{
  "n_layer": 15,
  "d_model": 128,
  "n_head": 2,
  "n_kv_head": 1,
  "head_dim": 64,
  "d_mlp": 512,
  "vocab_size": 2154,
  "activation": "gelu",
  "norm": "layernorm",
  "norm_place": "pre",
  "norm_eps": 1e-05,
  "positions": "rope",
  "rope_base": 10000.0,
  "rope_fraction": 1.0,
  "qk_norm": false,
  "attn_scale": 0.125,
  "bias": "none",
  "tie_embeddings": true,
  "parallel_block": false,
  "extras": ["capped logits"],
  "init": "normal",
  "init_std_qkv": 0.0442,
  "init_std_o": 0.0,
  "init_std_up": 0.0442,
  "init_std_down": 0.0,
  "optimizer": "muon_variant",
  "lr": 0.00602,
  "lr_mult_o": 3.0,
  "lr_mult_up": 0.68,
  "lr_mult_down": 2.0,
  "beta1": 0.93,
  "lr_head": 0.0115,
  "grad_clip": 0.5,
  "warmup_steps": 200,
  "schedule": "cos",
  "final_lr_fraction": 0.1,
  "batch_tokens": 16384,
  "seq_len": 256,
  "doc_mask": true,
  "train_tokens": 102200000,
  "steps": 6238,
  "dataset": "wikipedia_en"
}
Each number is 128 + 24 x the weight over its row's rms, rounded and kept within 0 to 255. Layers, rows and columns count from 0. The size above them is the row's rms in percent of the matrix's.

# layer 3 attention output, 128x128, rms 0.266, rows 83-127, columns 96-127
size [ 90 102 100 106 104  99 106  93 105  93  95 105  97 112 108  95  80 100 100 104 101 109  95 101  99 111  94  95  97 101 109 103  99 104  97  97 102  98 106  94 105  96  95  92 111]
[[124  84 108 104 109 121 132 114 162  89 109 117 136 141 103 119 120 131 137 130 117 168 143 124 158 108 118 132 114 114 139 139]
 [126 118 146 137 108 107 108 122 132 139 148 117 133 121  69 137 136 102 110 157 120 122 130 110 130 134 127 124 129 125 113 154]
 [125 137 134  76 137 155 132  94 119 152 111 112 149  99 150  95 149 152 179 127 127 137  91 145 103 130 116 111 120 127 113 123]
 [137 102 117 116 124 141 119 144 144 128 118 105 100 132 130 143 103  72 124 106  69 175 119 133 112 116 127 122 105  98 124 102]
 [143 125 125 135 158 154  91 126 137 134 129 135 195 121 140 123  90 115  82  91 106 114 103 122 135 117 102 125 119 129 133 134]
 [127  86 123 154 131 133 106 132 147 128 124 106 144 177 146 132  91 151 122  83 118 184 160 145 128  90  88 137 152 115 118 111]
 [124 160 126 110 102 111 179 116 146 159  94 142 122 117 101 131 150 131 156 133 122 102 141 133 141 122 125 134 126 102 119 142]
 [144  80  93 116  97 114 129  58 117  90 122 144  97 113 129 136 128 168 117 147 132 103 139 136 118  94 147 143 117 134 101 155]
 [123  90 105 139 162 156 136 136 128 123 125 137 132 105 111 153 131 140 117 124  88 126 140 134 140 137  80 168 116 131 120 122]
 [130 141 128 149 175  83 134 104  99 141 102 131 109 100 125 135 153 155 121 124 154 172 150 122  96 129 140 110 144 126 130 137]
 [107 131 120 121 113 100  88 106 144 102 104 137 110 153 135 146 121 122 169 105 148 109 157 139 111 127 129 111 150 137 128 117]
 [129  89 155 136 119 122 127 112 112 141 152 159 116 117 131 107 126 130 135 160 105  93 142 125 132 104 152 143 108 127 110 178]
 [138 140 121 112 132 159 140  97 148 158 140 133 149 103 124 110 157 107  97 147 147 120 116 184 129 122 156 137 136 106 117 197]
 [131 109 138 126 132 169 122  92 129 155 122 131 135 142 101 118 125 148 102  86 120 137 152 144 137 143 110 115  96 104 151  89]
 [135 110 149 166  94 126 131 129 167 124 163  77 144 117 109 136 130 105  96 124 111  93 122 114 142 135 136 116 136 119 135 131]
 [139 107 135 117 116 125 136 133 165 132 124 116 110 134  94 159 135  90 107 140 144  69 126 130 101 135 124 120 123 145 160 112]
 [104 136  99 154  98 113  97 129 141 104 103 123 142 118  80 141 105 141 138 145 114 116 112 122 141 159 122 169  83 147 142 131]
 [ 82 156 109 100 122 153 141 144 119 136 121 159 147 139 143 158 127 130 129 113 149 115  98 131 106 149 104 144 107 132 173 115]
 [134 136  99 127 109 113 109 110 131 115 115 135 132 135 107 107 135 103 141 159 154 124 109 146 125 128 130 162  92 108 113 124]
 [145 167 102 122 133 119 157 136 124 143 166 140 111 147 148 118 130 107 127 120 116 128 124 106 140 137 165 106 138 153 141  78]
 [113 118 116 132 126 145 155 104 102 132 124 115  99 126 129 134  79 166 131 175 125 136 110 166  80 166 149 161 136 125 140 132]
 [158 156 133 122 126 147 129  99 121 128 115 111 130 153 111 159 109 136 138 110  92 118 129 146 133 121 148  97 114 125 134 121]
 [133 144 140 161 140 132 155 118 117 110 117 161 134 115 141 116 102 104 139 135 140  93 146 117 130 125 141  98  89 176 149 117]
 [119 131 173 140 118 104 160 154 120 100 143 159 133  94 127  98 119 163 131 132 125 138 170 153 123 111 127 146 116 103 129 136]
 [179 141 129 120 112 106 111 153 147 149 171 143 115  93 103 112 123 117  97  93 123 119  92 147 167 134 158 169 147  97 142 120]
 [127 116 142 121  96 103 127 118  99 129 146 124 145 134 144 122 143  95 155 157 127 165 116 140 125 145 143 132 142 114 111 109]
 [126 144 129 138 148  77 140 108 157 130 118 110 140 151  96 104 128 109 101 132 128 110 132 125  92 145 103 123 117 143 130 160]
 [107 125 115 128 125 172 136 140 139 107 113 125 134 139 134 109 146 119 129 135 157 147 163 134 128 165 123 118 138 133 124 164]
 [139 118 129 116  98 147 164 129 138 122 101 164 111 154 143 125 109 133 118 121 134 124 138 109 139 106 133 141  99 151 146 141]
 [113 140 145 140 117 122 146 110 122 132  85 154 127 119 127 140 109 154 126 120 172 109 126 117 107 134 163 109 125 103 123 114]
 [120 110 114 125 127 135 128 117 140 104  99 115 109 118 128 122 149 120 141 144 122  91 124  89 124 152 122 128 121 161 132 125]
 [119 164 107 121  68 143 110 114 117 108 152 119 119 139  92 119 160 109 116 173 130 139 118 109 135 120 154 103 192 154  93 152]
 [130 126 144 102 156 158 111 125 109 125 129 143 120 146 126 114 137 135 120  70 117 128 142  91 135 162 113 127 161 144 131 141]
 [128 140 131 129  85  96  99 133 152 117 157 101 103 132 133 144 101 138 119 118 134 151 163 125 132 132 128 156 144 153 107 124]
 [139 108 120  91 139  81 154 134 147 137 101 136 120 108 139 124 144 116 127 120 125 114  86  89 140 123 133 124 107 148 120 106]
 [101 146 109 135 105 129  99 147 119 104 105 147 113 148  97 125 146  99  81 128 103 120 128 139 141 139 166 114 164 123 108 129]
 [129 136 140 116 148 144 122 135  98 119 112 137 151 133 107 153 134 139 142 104 100 154  84 117 134 107 138 112 138 145 142  88]
 [167 132 160 163  89 160 137 119 141 132 136 122 143 108 144 147 155  92 142 124 137 143 134 147 153 116 167 101 147 135 128 135]
 [ 87 148 116 156 106 118 146 114 102 149 146 119 157 101 148 143 120 190 145 153 105 124 152 153 149 159 119 130 120 128 126 104]
 [145 130 134 114 139 113 116 106 106 134 116 160 131 101 113  97 101 136 132 110 114 127 146 118 148 129 154 158 140  84 152 137]
 [146 153 135 126 114 148 147 144 147 122 128 123 129 114 118  84 157 117 111  95 120 121 119 142 148 127 130 123 153 135 106 129]
 [ 84 131 105 119 103 128  98 119 110 135 122 118 104 123 105 149 147 158  89 117 135 109 115 105 128 122 105 142 139 103 102 134]
 [123  78 137 146 117 112 121 131 168  97  89 146 149 141 124 111 123 122 124 112 119 102 132 127 148 123 114 115 129 110 107  78]
 [144 115 112 136 150 114 122  98  75 142 119 139 123 135  94 166 133 105 159 122 147 126  93 123 102 158 147  84 140  88 106 136]
 [126 128 123 136 157 172 130 132 107 140 128 162 133 142 111 108 128 112 157 132 114 129 105 111 134 108 123 126 110 163 150 118]]